From a checkpoint of a small transformer trained on Wikipedia.
Size: vocabulary 2956, 2.38M parameters.
Architecture: LayerNorm before each block, rotary positions, no biases in attention or MLP, tied embeddings.
Each number is 128 + 24 x the weight over its row's rms, rounded and kept within 0 to 255. Layers, rows and columns count from 0. Numbers have three digits each. The size before them is the row's rms in percent of the matrix's.

# down: layer 2 MLP down (transposed), 320x160, rms 0.0732, rows 48-76, columns 0-159
# gate: layer 2 MLP gate, 320x160, rms 0.164, rows 49-76, columns 0-159
# up: layer 2 MLP up, 320x160, rms 0.158, rows 49-76, columns 0-159
down48 095:132112150134111156119104163140151091096091102128115133115116130096147155126081138158132101173145105125164168122145153124127131163127132113101140140098146102099100082098141192129124176121143105125141126100151121110104132165099130166104143137124103156144077117095128122151128128163111136134156096136135175090117110150151126172120136168117144079131153132147113152087151140121131073123106160106120126085086113156148109094100119150141125127140143099137179132155155139115119137137083124
gate49 097:106071156136111105126126102135125164140115147157134118109116152127141105126131084168130109113142106132083170095134144118141082109114104132129131109133110136098112099098151126095078113137179132139126119132128151107188109143141128139110166162100145095073111125125127108150157154112177096143122157149125141154144150139172127109095170139116152107085123171152109099079102126136120112140121146154122109149103139124121109135107136157154134130137103196108103115135168125116138140098132069
up49 095:146120122148128119114176114160111169114091115151137130105093158130136150156065078126142104112153100123137148112156103123137151176166153109108128138088160141090118143102149105098097118105156153124118117142125149163109104165111147156165132163153121148095153137117151130140125101146129113133101113136139111116159089142099175117112102113092140152051143140106122136120091096162175098147108111109142154138112106104120115134150144150173166111168132157143133152168120135113138125121121126
down49 097:131143179124145130097077140132073061124130110161117136105137160122112154166108143128153168147152074151132129113136137129149151097153116120155103128140088109151080088129137162128128134140146140158142162130149122156114134130131137100121117165133100173141086113114138128091141114143119153135121122153140107107144134152131146146178089106117100132148127141108070133179129106132164102118140129147159124129148149157132118136073113130107148094086146087092116126130107122127116073136161158
gate50 099:157101209152166166134146103123109152141098121131165164136100136116121144110159128134134120128129128161175142162174086145137148112122138150105088144077120135114103127114112118085118122101122131135135107098120115136117101119108152183123097136109117102128125092114117150175155110115098109105134116083125079098115139103131127073148118105150131153120100151155104119113124104134129141167124132133122153138121136144134129116112164153137209109157105081134132116116087137112104130156140090
up50 095:107166159086091112146131157122123143139170110110131112126114113153111117142132200137117161125149112086072129132127147139122121142102140131120126113173155103126162114131130150134168121139129115131147132137148086139097161116148124114117101125138147104135111108124131111079105149114156115113161140100098173109138110171152133112082122147094088139088149107154106167141104160108153139110103144136140152170121136127125074077127130091104124119130149120119109143143180181132120077109080134
down50 105:136138095149169146105136142178140092151085158155186094083132130101098128129101141137106081143118081130145128130150145101128090107084124093132160142162108160127121158095158134182130140103139147116108132138110142120089131112145129150138111144121165193101128069107129089158142099140171172109138135137120138127141153120187138145107134132116111145130110117096116136123148140136131110108102121098100126127102089110122127183130115163161137117142118124116130118139141138103167154139117096
gate51 102:117104116168160056120137133154097162106159155154142161123150121163160156119094150146098086113163179129138082161140140112091138154110134126105142158119115125117116151118124113113132110138107151142170134122122138099155135114146129152090128096101150112157068124088148106143109120111162119105129100125142118128139110126116156145164107133113163107158079144138136099107114147116138141140106123147115127105108100135159082094113095117129113106172143104140135111153192112160167138159102109
up51 103:182149158091127131088143098123117124117099142114122114095108117147126142181123138077110132083178135169131092129124104123116118077112133145145143136112154115168098151098133138136109128117102127093115087118071131157111116105162112167176127120138102111126149130106181159119162086154145110163137097181116116127132156117147135119124185104092113140126148137152083140124108123173132150122124133163126108161135134180136100116156120122105132118131139112146132116106123105164126120121164100
down51 100:186077122112126117145112155173170136124133140143129088099139100113110138125112128142130098100150130133104180113130087094170099119101101136104140164137172123142174096131076145132134107134115160163102158123121117161108140112130123156127107133158151112171141161124161133145142161119149103079112134088089141101134134113118145124140115122149118167106135118135122150157140123096121104145147091157100120140129113161155085157177142072146094136117130125130127086122104120123130115184104143
gate52 097:131150125126091112113130117138119128101133153122079154162131118119121142138111159180127117170130120134113106135138179124107116105167132169135136153117121112113137131124096121133110099105126156148180163109122140122148130148175102145123072140153165101104113133079123103146151159157123129105157113159078126182142104127114142149108085112160116146109146113114137082127168081104094117098127127129093103150129129146129188106144086145134081131093144170119104120124152149099112089138142106
up52 105:124127135089092178170155143116148122137132165141099150175145105128130133116145126154123133102145144113190140157116179133084124102157117162119144174093148137138153134117140127167083150123130125105133131094064156149169129148151130100118084105151125063121110115082125119147117105094129126111153128121108118099094155136122153158113105134129149092090123160112133135118141117159117138120133095178119096106146137100139106097113123133127084131129131152117113102128170155118163101163142122
down52 102:103106161137144104119112121120108162121121145112106097111127100152127174164098114109129152117124132171143166081144152144108128096114113120156137122112106139108115094182133145155143092144124093116178146117106151119094110126101145121169133131111124133117111134127142172192183150115135109163151148130159135129133149114081090140103084101137113160158145157162160144121101123148085106142164184109122104132126144110104133113127118123110167104151136093099152160091106129143104113111083128
gate53 087:124111134142153094131103112098094099145138146121130127138148153092142092125128115143138121175121118159133118149121103101166139067106151084099104175142138161095123153125140177138108111120182107133099143120129138122107138129170134130097123106161102141130128099115114129071097149099097096118157121132105141100107151138142114098097102104126105137137134182118119098125153153160127120151194109146124127182153126095152139114154136158118137104152111103078110179133148148152131119149119093
up53 085:119127120130120103154147124107105142114084127110180120087144150098124135114132106115145128155088130128128178103127117134130177168147128169104110078143126149148156140132119099128121127104088114130153138119125115145111163116121148106151093144206124127148120118171153147118172131126157089181102154142119124147133128148082163147136145144168097104154100150099111102077104141129113129099092143113097122108110133176097113116164118090164150156137153117134166121135115088147129129109113107
down53 090:147139139172145139170161160165102124153095103117097113130142166129161113111090143115140118106154127114125117094146154169141111129137150154157114140125139146154110119128164137168143144099130112114140159167114142079140073118107117117076116142101121164128052118150104100115130110118108152126088138098113137134113178102099165118090156110096123163109099092171127117136124131137136153101111114092139132152153096137165097117154116134185156158118149107108133130157107117121129139125115099
gate54 091:117120101139088106153145154124115135134123098101137111142182126123121121129136130139145111162195148079127155132157113115119091132119130113099100062167134113149074119110107117122121156139108143131091149129133112164166170141133139144148148155119127078120101172133108063132141107064134168123096154135118132132117153082149111136144145085114141096114155111138164176097136142130113097134157118129146121147160143116123147111084117135124122133149122093097106117134142135139120189132125140
up54 095:147148145176087138137105132122144129111140142129120120118157158140095177090103128126141118099114097154144102142144097107103111098116109115148141072142146130149141132123128128101168179176073162123130137164137113136090128106114129163173154124135131128102103131120117081129139146116152118115109106120103164155160145165150068092154129119135143139142113094107134112064105126134151119170120115083132125148139084128101107125117156144106119105124139116136136174109181125108107163136148170
down54 093:148111141129135124124177117087122110134078137181154133095138162119092097080071149131104096164142132164138108086109107150104124126118102137088116141154115122127112103103153097109152130143118145134159145145161129093168094108102124112155150151110148125130161140128104110114114140128124147147160154122129162168106112136158113179113131131139083140147094123115093139127113151143099145142093100146155127151124114151124139147157122168151110075154157070115150123119127152073112121157138152
gate55 098:183151143164124170152133157147116120131101136129096108108158087109122094108120116130117171118097131144141161132158141096098091107151156129086121085120122151130107137152106149132151106136182115118148131117119161083115124157163128107088158103096172156134092111152118125153090133153133079127132112112114103128102118127101104132131103121121131106169138128135098137174140106110187109122090118123134109170148163165137132103104152173150154126118132143147076120082127135114104150117121147
up55 099:127134140143174139184113123144135103110068132092107132103185140130118123115112135118139167139097122118100151162152100169120093122114154153104108117112178166115125127122124161156151105134132093135089086136089139135065102138133140135115123125113122145159126073121112094122133146094137103095105058139130137126149115174136113147135111107146113138103117150111091140158100116135148122120134135142154124146159134160097133129162130152115155165107132127096129151139133134087149159089174164
down55 101:112135148118124105115092126127118096138157091132124132136112131128092123159144132104172144133144108153133145112092192101110124151135119104099124135160139113204114115125133155121126115113169148144152137081079126161173135107137113123073137112140109112126146179105161105151166138140108082158114145118101070147123187117105135087149136126143126107166139129117161133147109115167194125116124138109139127121115109119146126124133127106169140102076097103129128109149121157101112104150114119
gate56 098:150124129086139139144159110156156133136103123140139145171158133121134113123110133127148127105095151131111098181069127139167142080141138096142117158191153140167119085144151118148145133105111120084180087121163138138128115098107146133126069094119164141125136116127087161130111116109111103090122129132123147107154150122129155128128098150150143129100095167132106070133110109130160152108083144132111131134120181165097112134094101144094114163124118144145131134141122125092157149125151163
up56 095:172126108143103138095141114139105170166144097137131118151112109145127158109124116107104157154147120123185112140131124116117083145112161099114088128079123129135118113176135166107125135114111116123139138133081138134114132146113120150142079118145107151184132160090117134150120126126116149059142150098057101121124169124112139165124156119161098118101142158079111114144132137156165114134135102112098132112127145063107116153131104133119132190165091113148122158123138132123139131141147130
down56 093:106155105155132143093139116115115145099155146142095134075081131149136152119141137145120133164132096148139098151101138133116114140069181119143166135109142155104060134147100114104163107120164136109121151133117115100142106116138120187179112128162118106155139097098178108121115127170155138120138108115139142140114082127137089146134136157106124088095166109140122172134100156139108135163082112165133162106127125141114120122125127071136146106121100140132142106165108118135127111163138146
gate57 106:150108123112134176152152125140093078162125168133098100148154113120133129124134128123158128126138140177165143142180133119097141152115130131142152140134091128139134084153087144108190104087135092109118114125095095130131109152108137168158146151091161156145115092157118121139144101143103080193122115108159156138134143109136134122104152145149130137078136124081127100121131103144153141092125089137112114118173124143145138161111146095104118111112127096151093098172098121130119133141094118
up57 112:109150102101154152150130112140146127176132131146129101175123119131119089068068122144094149124117155119160112096179136121111139136144103130165118137168124128161124058159137116108140108129129106136111134112146099101179090130133114126115120109113179122129139083136132132147114129178134122112128132105116107122165097125158116126111142141145174099134137118193163116127132107155153137112144135107104102118099102140087091166124139136096100170102136089144157102114124141115116124175147139
down57 102:121078137182175122107099120148119142106100119120103137151120138117112151078120105142144111119125116100123090153072084127108116123106140083129145160158109150119105194101163110113135098092111147131112164167140164147101171110111135092123143154119092165076121138100130130140149135148130120081128137181150129156140151125112148126152099124105131135134098134140067128138154143109103142132117147159126104148136147163155128135116135155119179157131165147116129124161122078121142136115129121
gate58 101:155123134151136127137165118170145122117139160120129124149091124132127142145088148146144154166137128119100173143145101162142125094068111087110187163129094107122077136122140120143098141094113149110149093149142131139157124134080097116148112143132109129131112144119108101146192133119115079117124090123125161148098126111179123107110101150132163117141114102135114131139111136119110091109124162100119134197120156100139150136099113128144124140119083132179147176147135139156125144135079146
up58 100:101142127100129136086112118091132116137119156096142134108109110159152099142113157122089150112102146142157154091134106129182158102124105114091141157098134119112119115085183139125106101141135132137175106140111157142112110106110142110118086113186122120152147137094190136088114144137118148152124082110141087110115145121161137114171149153166111100123121082159137162118127141153145152146088157141129166160118160127181129139147108160112109089125097137114111129100137151126109123153136151
down58 102:145123119139108090178124146119136114152146125082145134109122135105141182127118171121146185144089108102186133117128078134139099149166106103130110111122096160141126177171147119154117132164092113163088120084113081122128159101156094117180114164096123174137162126112137106154124146121124110139147126121157097131155124087132132098117122116082136080103107125155139128139151133113117132112125147114133116104133138114133129126128107121118162098142125119144137172089150176118143127079127138
gate59 091:098112134125164081147153098134151143111142111096158115161137177157099123120161190109135139102168121126140110138121106135144125148152153160085125193123097123114133130102098143133086171140105129136145096141145097109123159135118094103113146138106144139153146155087106137095132136073158134114128176085158116154110162129126123077149125116102149127122090151123152145118140143113155108166108113108134159102127089203132154129103126134121093149145132116117134131111102151154105113117135119
up59 094:125097124131113123104176139104149137133147119154104166152125128127148134126160128150119138129100127062184145137137117120105185132159113135093093115105120175118095105134128147129153154111093140151094089118131140123139144088137101123111147119110121150123127108187141143103112085169125145127152136104084105154125114146128144107088179138133095147084158137111145126123076156151119131125116216132114123107131126133174119116121141139118111133160109145172140147106120124141069123146126116
down59 094:124135143123113147191112178132077089139103136132127111111108132099111121127144128167102173113106154100176128092135112150130128115121124119147170129167140137166148126130072109129115117144117125195108091128118156118127089115116154107145149105138132070129135162116102126127147144154108127155111087115127140080073160147117095122109118096140159131115149099122123126079142158095117177115148146137138146145135121139068150121117124147159150135106153118114115132132145129168089115163146101
gate60 093:144102087095132108159102129158144152107129119107176123169150156141149151181146140104089118114150137167112121107124153145083114163146110105129098125153154126176154088100120142153135144110115156124148138171122118134170139162068154139135128128098124118152134122100126128085099095086107128096101149112142131137171126129123146095104124125121133150154142167163092121102150130082110131153102125095148089081141163139099101136141140082120091142103112133100136137139151106154109125161138122
up60 105:124165110140117143135119135076120141134139121167094148137142150114127143142139104114109139127156116137217136171147152142093150137161185135142131136090116109126069119121127136094147160107123123103116191075100114112165125104127150182122133144120128124119111132147177096122111142106086081124132146111138119126129105106140145103153076152109122133102115152151123132153109167128141156095062144117131100110115140152157123126122119111121110109128109139135112168117135169123138131092169140
down60 095:148121182175125131167145105131163101172132169097137153189121089129131111082123141150131127113127131116107135094157134102089117133126117153124097114154137148159156116134134112124096124152121155132145095081147132098132121099171062128120106106111149135116125127143105095160128149095134131146117134152139173115129127124177125102121158081173127135158123105139126146108119101145139113142121136137079141132168120120088115114152172099144141138140136101112154088137129125129171069109093104
gate61 096:126102127126117064128116157121138129150150154131097143123151126108108142124116117126101132143157174076138153145156116151149121153103126098147143150155146127151165114168090076113169109142149187099155160124131075164108142090122165120132160165143136131146137108125155107095099134126130098137091127111144164127137117155117107140086137083163112097142086135113174090138137139145078141159130122114137143118121143102118119144092127149096110142169134118107135138116077151110115127109136177
up61 102:160124130168141100106136114111145118091137141129147125123071123152138099177174192122150116150155136146129156144124128131152116126113118095131122105154115182148104164159140137129102122136101166129085127118098135103154134095126134155173112139136103146116115112131134106110144116159128134118137093087127143120131108128110105118122139124133089128121115056125153142133127109130179150121149179149131116149112116183104096203106151096105124135099130148131142160124058131125098120122120091
down61 098:150118106111135101158139115146112136097159142134147139123093091101137128143096138117150098137151145091107170136125101098123151134088083122111133167078171088127165143124146111097152125144142122155093130153123071149120109168114114136119167113179120117137150132108130102111100139092130147109139155141162118138135110201086121146135129097196113171096163148140164130147144099121133175140103111101112128121106106136128132121134115162114108144153151143117172103122151109117098129113121093
gate62 099:123075094120167170134141162153097119167119163125155120132124092103141143101109101111126115153100142101126114118136115141124130152112160128133125136119132123134139140139126143072134129141128121109156110133150150126107106076141162120118144131091077119139171135158119122082121085148132128121134122117171136089171134108169144123127129161138098102148151142107114138131120139142162139158104123145097179120135153161102109187141108126058163086114125103088138099148146138103136122160083181
up62 105:139175135132129102139142081147143128158145153070161123107118108143122171140151100096117129144085139084141091118110097167118144139140113125137099122108068142136131137103154090138114121113153109088118134111112133125128119117134134100113125128121078117143142155170134137153143100104133085162098136136103089102110065142136140094134125096097125124121130150129097183127131136163153134152083133166138110124093122129151116188119105154118155154122091161151112147188143120131143108155114149
down62 100:150107135124072149147119140150129113074072103127101107122157102149117123127112152140141118119123149128136152151122148109141121113134109143117140101129134120100162102158150125121132124135097132225152146142119098137100140129129146119149094159151123127105110131121151127115152168163112130077128141146144145159123157122110102138074082125114106145114132085165117098164114112101142117109168140050125118137146127165116107078138156133138157128132162137128139125082124115121165189114136121
gate63 105:125124132127110087145112127110135079112108129154087089147120154150113157129128129093110132110127137139114143112124139110129116145134100152106130132108121072123146101129155100155096134109099115100135115138152168154178113178172090144107125122114143138125078146145153179136147103107125127139134155168119105106127144143143127108137175120077137140135125124148115120094176175156147166099158175130137095131114145119141129134102096155144158091179092136146139109128090113134149176109123068
up63 104:109119140121082151086101112091127178127090169202139143130191145147133142125175106169110110125143132154141149121142123168141126100160131120134148118121108123107099166101115133104101155148161101119115147092131144138185105140162150133101124108147098121112113124122165097131123108128111083127113091113125148159132110134167134142126132081103114101107105150135144106118115118088121071134077137140125160110132108167136152131081136126169144119117153106111124140136114141170116096139115137
down63 106:142089153110155145137165151145116127126153115085148127132158113137097148131092136101120086115143154128159116128094187107121143096126134146113133128089138119137097138080155150152148127140134154151146108145101143153112119135073141099103124129085127117174110132106116142112140119101140125130202119165141103115124166142115164094125139143165149130143090104110097115120079134113125173138111084093120149112187103115149171139119136150132081117120105129109116138156163088173147140119114123
gate64 105:099102097125092144141098106152120103140113153189122106097166131131122103106111116128127165127110126153126135124095118093181149139135151138122158147153129140111086105100086138144127136116136149126148121103105123168165143146132103150108136086119122106108161131151112116090112132139157100102118113094131093112143113173126125151136149133082104115108120141152085158132160133137121130119138154171124172118118149116145139174119090128085134131103160144145166142073134156154085199172130141
up64 099:151111147124140198107153123149134123133122097112141119121167141113098098154132097137081117088141112137090108136160110111123151122107121061092124074082140160129109143172113140116132157094149109089142128141124151105114166144153088071128122074125127149146103084128145128107112130089122126152172151130112148113142127113130116124117144113148129148157099111124145132116142116123155142128145107145114109130168108140157136128159159108154143149122097077084114153179168112166147110145133140
down64 104:146122128106123119118113108146108057135114109133096104085118151138164098138137116123145119157103140154128097140106127132144103126127104157126123155159111091138123171103106140074132128154107153095149159148149111173126158137153146170131097148072127137167112095107110115134114096122103122118125156147174111113106111147113180137143156130140152104103099136130114136141107110121129167175151130086160157141139155105107119115134118144132130134142128114168137126119134148073056140198126133
gate65 102:101117121143126099130130135135127126111131108134122073059131144145157184118156146132164070121117154129144106125142167093154135088135111107120119108134134124133140125155122194142095119116165141143108135171108108109079139120115127139108099107101138148120102105134104100119158130123105150136160106144117161131120124148100160158095148145095149126117133139097081117136122146158123140105108121161151129123105129134117145181154141146098126131155191078145165125173092171109089131132095116
up65 102:162109159115129117123137081108093115098135143124106089117103159126080129141121151176121138152140110161117169099125108168125128132142111167145124175095163098171117131113147124138146129132124160116103151129172074126149081118135090159113117118132124118142105130100152129149107085140123123130162145162077146097165145134140120116114086134162138153152075111094161115144133145126150104160141144110080127122146136148144091095097120119120089113124133123096119086115178143132118131171119150
down65 101:135141086130094120102132084150135094140154079152097109121096136133147115119133130108131108065147103130144144148149149130154124151131145135105130086136142132140129163113112150130096104108129150101133077128098148109110147148124102143137152120113079152136145106084159075084120120129108133116093100151152156110124093090135132150141200162126123144110081128171165138137147123119159198140119137141151089110123148113120129147162117146152140137151169150133123137077147137144094130135119156
gate66 101:099148142160106186128126104107082117137171133125114149121161132098163088160140128120117126106092127130112128098092124129141125086152093097094121180155147107105138106095130131135138134140129123136122165139127142146144142136154144101118092115138109150141138104121139090131127143111132120121169098090139134163120136161118057162112152132100116163141144127147115100150114101140141138155178110089127128184097071089163122118137152153150123071111152168133114155122139145137089116140127091
up66 089:141109139140132131129124110092113120127132119111162125182152135083085058132155114120115148140118117139149165105146081109134115104142160139081166123121127128123158136138132124103163131110142082129103187100127154133131090090129149125128096157135121175152141132154149167104126164115169077136173095105153100066103126133129093139099095124115113135163126128149098128107116160126119152146163134143139123123148136103173097070118160145140123117148148146128123119137136082138132141117148131
down66 103:127081145106122091128153161121119136130108143072107109103168119136130152143134153197110153108156152130166095168128086131117140123157111057187125098151121125138134118107095155084156140122137130105084127121136096174117110108124086081147136128092134107174179133116103140096176148079156114119130095131144126097127144147145110171106115113168119112130133162130144124101142125134105107112114128155127149118136119133108127118140125125126133122133152139131171125126113113124118123183153150
gate67 103:126101095116147126080118144136106138151145133116145113107109125141113102079148110097139138153145153142174132122123130134106122122163113173159114119163173118109155131088149094165116139097134154157077109118143121130138113112149096143136089117147092150125148177132083120128144140181118176102123142184170136164135138118100132102119139111086103131088130115110056161113128131132137116148126143121126108113100150139110122066154121138142156107156109107160133121142079120115111104167138111
up67 099:123066120079139092164107164093126131108149186141138115113169149167090139144142145157137109152155126147128116117144109142098167121124158130113115149109126095118106131122150102120102137113138187161125140126127094150141147102130141108108137110140121124153159141144106168179085117130121149137071167152121092121147142123165155086096124128108112126079132103154151095136122125167097148141107103113115150121164157178118148089126143123108120123116089116135146151111120111115111074132145106
down67 093:125147096189119149153123042133135149130116133126181141111116154082166144105131132139112165147156134146131103188110116104161124122152100140107151154142126163133125144170148115129167116091149099111118114108143177112113111092104104164085142138123105138167090129105138126126157163105111149095136110129139127137092083114090120124101133130131109121142123166132171116095125123125121123118117135162131134132109109126136100151114129129135099078191181141130144113146114145114106109129105147
gate68 102:116115119155113102114123138116144117141107136125127114157061181149138116158126147107142082094118137108120150181095093144164143120133111089193138149142106145100105096142154159160112084136111168088101138095097170127131120146127144093145109134133127128171135130209133126133106135108141103088124134164113159137138125135139130114140080124135139149117110162129112112129160137118119102129125160096109109121143157160101139139109168097134132113154126092146135157119108105146096185140123108
up68 106:122129156117125120115109156121093159134095134121137135150129130099120134128135126128153166131104133101137174125093129167134101156138167170114113125202116121157157081175174109166127114167108093136164117133134134127125149111123118123111114157129116144145104158085103098083080127128094135110073138134145153131184142160089132076119116130137118119094173085086152118149088125112144130149117109129162144152098144105134130131082164119149135121110141114115136101140111107122117102149161140
down68 104:106115118183157133126193158155130142150115100143111108144169130116142146087122112118093083121137105144110149166129122154097145105154126135145157126153096143179106164096134115103115112108109149104112123080106140144137121122101147130114139118133123067121144137124137094118139132100137147128131110165079146123115122069130148161145122113138144146162141154151099104129162088124171132106136136100099141176104115158173097144127118104128130116151116112119155158186154159108103108089137099
gate69 105:140089130133139150113109149155121148118139141185093088147139154153119153173119133091128129108147094122161148099169113142103171139160109116114111143110155082099140164124140149128113135129142129117106120108071094116157153104097101118123136121115126134137101155148158171094145150138117099116124143139120110155139126117181135125073171153105122110158105113139101124140163139128160126169103118156177104106145108139142080119149133115124149121122103112132119169123128081141100085100072160
up69 097:133122177138194084105082165113101151138138136108141134127161119135132124165084106150122135130157159155101099091136154121093121112127127148126148111065133114098064096132131131151143126109083129168170135142126131148126142176127132141116124167128143104166125079076134148098136148137102163110146152119077159094188105124101107124095116112132155172146097121122166103113121116123130154128176122133130149130115107084127119123152115121136127112127124136110142115137136140149112123134105105
down69 094:117080156121180152113152167146129135182127110153071076099138154189123113147131191107141104123141130133142122149138145097095141101100128084149149140102130142101148136124145163121131136142146128113148146155108139100154098132122163098128133111125064140113135138155111112111144125157127108096151111130112114116113131107131147148128141124138100112170131080119109131084139157152152116133083165082136116108116127133136095167151143129130120125172132107145081156156102112100129092152093145
gate70 094:156124079147161127112146145110130135068130128065100169154134155168137148121140147146107114110107144120129146156075126115114116086115163143138151115169130142118157113102173137124137087096163123114109149087129107141140163146114161122117146091164159148108115127109122125090141158130178158121109123129140137159132147128092118133131051145096139120114149127127148133115150136125113120123113101126100113118096177106087109171164111096146094124146134135109123133178138133090170115131125111
up70 085:124157117146131141119148153133185119127094129113076186135128146155146139143120168125152112088105133153123141152120124148136122109129162138129103142104156138116116112089156163092089089129106125079139154098097115105115113133122124155149159096159149138104161104089178103178101144118144137146145084140137170133119156147112186129098121152108126134098178120131189146144114135140105151113115107147119131118132139124112110120132107087103097131151115131080101104148118160129155080157133127
down70 100:128126059123103087128158143108160087153093132111104122118119141144163163122130164158141136095124114106143116097139129160156167149146139106120109125143103104122143083163118184065118103155098103142169112126141125098092102111122125142152123119137118134152117128109118087134108151103154133138168134211153122107129095140134118119114139140175147105137152143125140138119151089138175114160102118090119125112143136129119108103070148106163145153123127094137131146100146145144125115105160146
gate71 118:174129097119144162145106142164136156141148138122119099125080133131149133084127122092150134106157109119155098121138095161177118105129101101106147141144119122117138128122121179104084102120117131147131099124093077123093153119154120133156141142091093106170121110116092127153172201098119179090151126089112128094114117157118146120108112159139155140145107197108114166143114161144159131111123139139129125176097137129127090115124153114147147101129120133124106175119136121137116134107102123
up71 107:110132154120125145130093155137148140119117128091098129129100132111092143110105147166123110129084076146152078122119156097139098085129165138110115149145149122119124148120144132162086113144134147170101112066158138122163106123140152061105151106105165131149132106114115117133143160124119106135128119108169133121115139140173138153143122105159163156129146150146153110115123161092118116159141127143137095125088106124117097188113171135131157176140112127143105130135152144112144132204126092
down71 106:162128121133117099113097109116130111123096125143146122129120114117102150136094118149125119110118141157107130133150114167171153116132096175090142109104130155151145131126121170076114152106139086148135113132120109117105120142170123105173170136112131145144145127083112090092135186134142176113111131126139154069117133105113149081108083145129152138123167127143108174144140093170188122139104126096132139156104158124131145111136106133092138124146142139155126135100145158136091091131076174
gate72 098:146102132101140155111120114128115116129131122160106164156088113134161086118111103096168126141090110122167104146091152104110117142119095151146126140112145121105099158128142147167111114166138139133145124115151140151136116135120112115126132141077147137124116149098088129144090140132113133181139169114092105136148145084148061167154123163133137171114155126122139098152135141130116137108193131103122148117127082194058154125127123122089156120103128135128092131145105107123173135112150121
up72 101:102161113132119175148118124167140134105122133152165104107126132130158085131128147120207116107165144128133121186142107161135149119146112128176122112121126098135134141118102112114151133169108113101124159135114139125124143153110150142069134111099106136111101122114155140140130102118120151065136129131104092105087163121149121123098148136152107143135136115083141152121133122142187114108155117137129180114114080100139123107105120138125142141173169113149069142104165120108163074124134134
down72 100:133109206101121163128128142106111135113091156166136151146121179170123177090111125123156120120099125108111151111100128147149113125116151155102133139104155122113109141105148103125131092117115116132128128102161137123113156120126098131154151133114121098118171089119144099120159154138122065192116098119136126092139129176116108124085123146157126116140146099138136123071121179129153151114154144164075113105143140159153134125130121122125136132126105092136157161136155093141144087081134112
gate73 085:106110140094133139121091124087151088112117098113134164162118176128117152136122103094163090103116144127151112084135155128109128149133161124113118167154111150148160113104109160165139118165129076095099138109151152107160118148108124166097146178145138070157142118139124141105153117119150104139124120158123138124114150162083167117139090119133109144111141121140095144120146131141132167100144100118137151134086118083080145092147096179144112099075141146109145135129139143126150101105155132
up73 103:136135147134112126104128131125115167105095101122117123190121123151120127131155156074149089132166103069178156153148134121128141125102120121114125135116089163119126126128113105119129155102130132112116124153116118148097124132124142163165138191130101069146108108130130129113143125140100154130125114152150122117092098140130150126127141144177103146150152194142126149082144136115126114109135124114140123094102147074134131097106057143095130115198108158142114099120142109108137171150123149
down73 102:118145143116167091079070127094114129106148111094134133130136089123146149149139099150120105106135126125103122124163118107129096137101156116114094149112156153112114151130099086146095129150115091148106130160111173164191080148105116142122079112173175124114155127133135110128127120110138109162147107116122202143167126130121125171174095090162106160102135145132125141125141135118159138157122127161120137117139117123104142144128128172121164106110094094135150129121149124137107129123158084
gate74 100:141101141095098133100093097137128131099137117107130133132150118122164104137161115116158083147105149137147165107149156033143123113137116138133124087166137138125134116156134131142146128110144101133159183121157147142112121096098113138137126138084104131116104108141125125128117132140068090118120133134139143164144158120138092122085132156092143162115182106144133120148095156114120146135162158098101064157122142147181133097096140081176159129137131116125114140105118146133134144114107152
up74 099:119123153097092130140171113090147107141101128126145149144104109154100083107136099139084143110108167124129108124096119161080109143158130156146118159156109143137082126143110144147101128143140084157109141151111109094095141139138094112136133111163123121178206127121098129134115150121112143134103161092129095160125135123129132128106102085099173114171157099101147126174138142096116120132103087139161161159125102121108134128152112118145141152123127120102080147180147146146115127155154115
down74 098:143117115127159179135129125109106134111128102129065118123128134114170141133103160150140140131135156130165152097157116119164140133151137098159126111129111163094141170109103122148144102082095165106105144133169164163190105104119102115111097129108136136200099114107158145099119127134132091109123089135129120174103094104120134150117143161136140120131119119140134127096171136123152110151164144141138105129125161102156102104151122133133099102129105156110122107113061120097169148111092137
gate75 111:166130126131122098117164141102133108158093153114142167139119121121130141119133155160165131116154106118176095153133141148092140098163121155118136111115116130124181162112086091151119123141121142067125070105157104114088120162172164148082104150110131124095105137131152164168149138161097081102153106111104103105113141106149106115121145148099156126138121149158109131105161134133145144140139128125110179099089145126141105165148129131105121129123090127107142140117096141141086169099146154
up75 096:131089128081132121104126141192112125109132114094122158141142145135164099151122159144142137134105110127141116087112133117081143124151155141134155168123107116075128119110089091147086112099126122090121130178142161131190140112128106105101138090145109118111140157178075137108142162140136141119134109143137110122113128126121095147146121142093115133135110130196123121156174127124122102146084105103159158148151160138159112098102117133181103130129127152137145136181157124162130132118142104
down75 099:153123160090112097125166163122118130155112104103115150126109111086151160148156172138129148124121116128119141168136121135123104099135122130103136120115110131103190074070103118157156115114123104133142101104126141157127133137083151138127142176106149143129115157157164157151123117124086121127166145101136135117112130187128067106097124143117146141143145172105146117074154118111105137106076103087161152107133143109134136124147148131114110116078117113151128132136139133172119188147142125
gate76 079:172134120094170057148102113120141138152137138100134135143147117128133160129146119127171122115165125104094070179087105146130136150135132148105125115154135116137086141127122142141077114079125142117155118129130121116103107118125149148134121147117091089097142143140139059144146094146134139097136126132160166090150170123138111151153152125133091152116090110133099121130170103119136151163141149153186109159142125142133092109138129120172112091118156172147119157089126115122131092118129130
up76 081:145136142155109073089114141152165177117127152134117151146126120106125112128120140136083107124179149126124143133101116112151114137107101139116135094097132117127095169167127080106107168175106143078157143106140175145128153151148133098118091132156119093122128099112186152134119128094108081135110097080122137103149142132124103137150157111110125145124127148113158116124099103125123096166141131141145151127141160120143093101136193123137092149139076140121127135096155085134145123163128147
down76 083:094082125113138115118183146116159112141080141162116149147161094113151194160090143089104128115163100146138135102106148121150122094132131126151105120150111140108112115145137121155106124124141133069137084141120110131106120150148112158140100150075082127132128147101140105105134105159106087109133148127148132118133148160158180133155092131162118118122129120120115089120086144125132136144090114121172165152130138094124157102176135138127147130164067136157125158128158129119119121112155095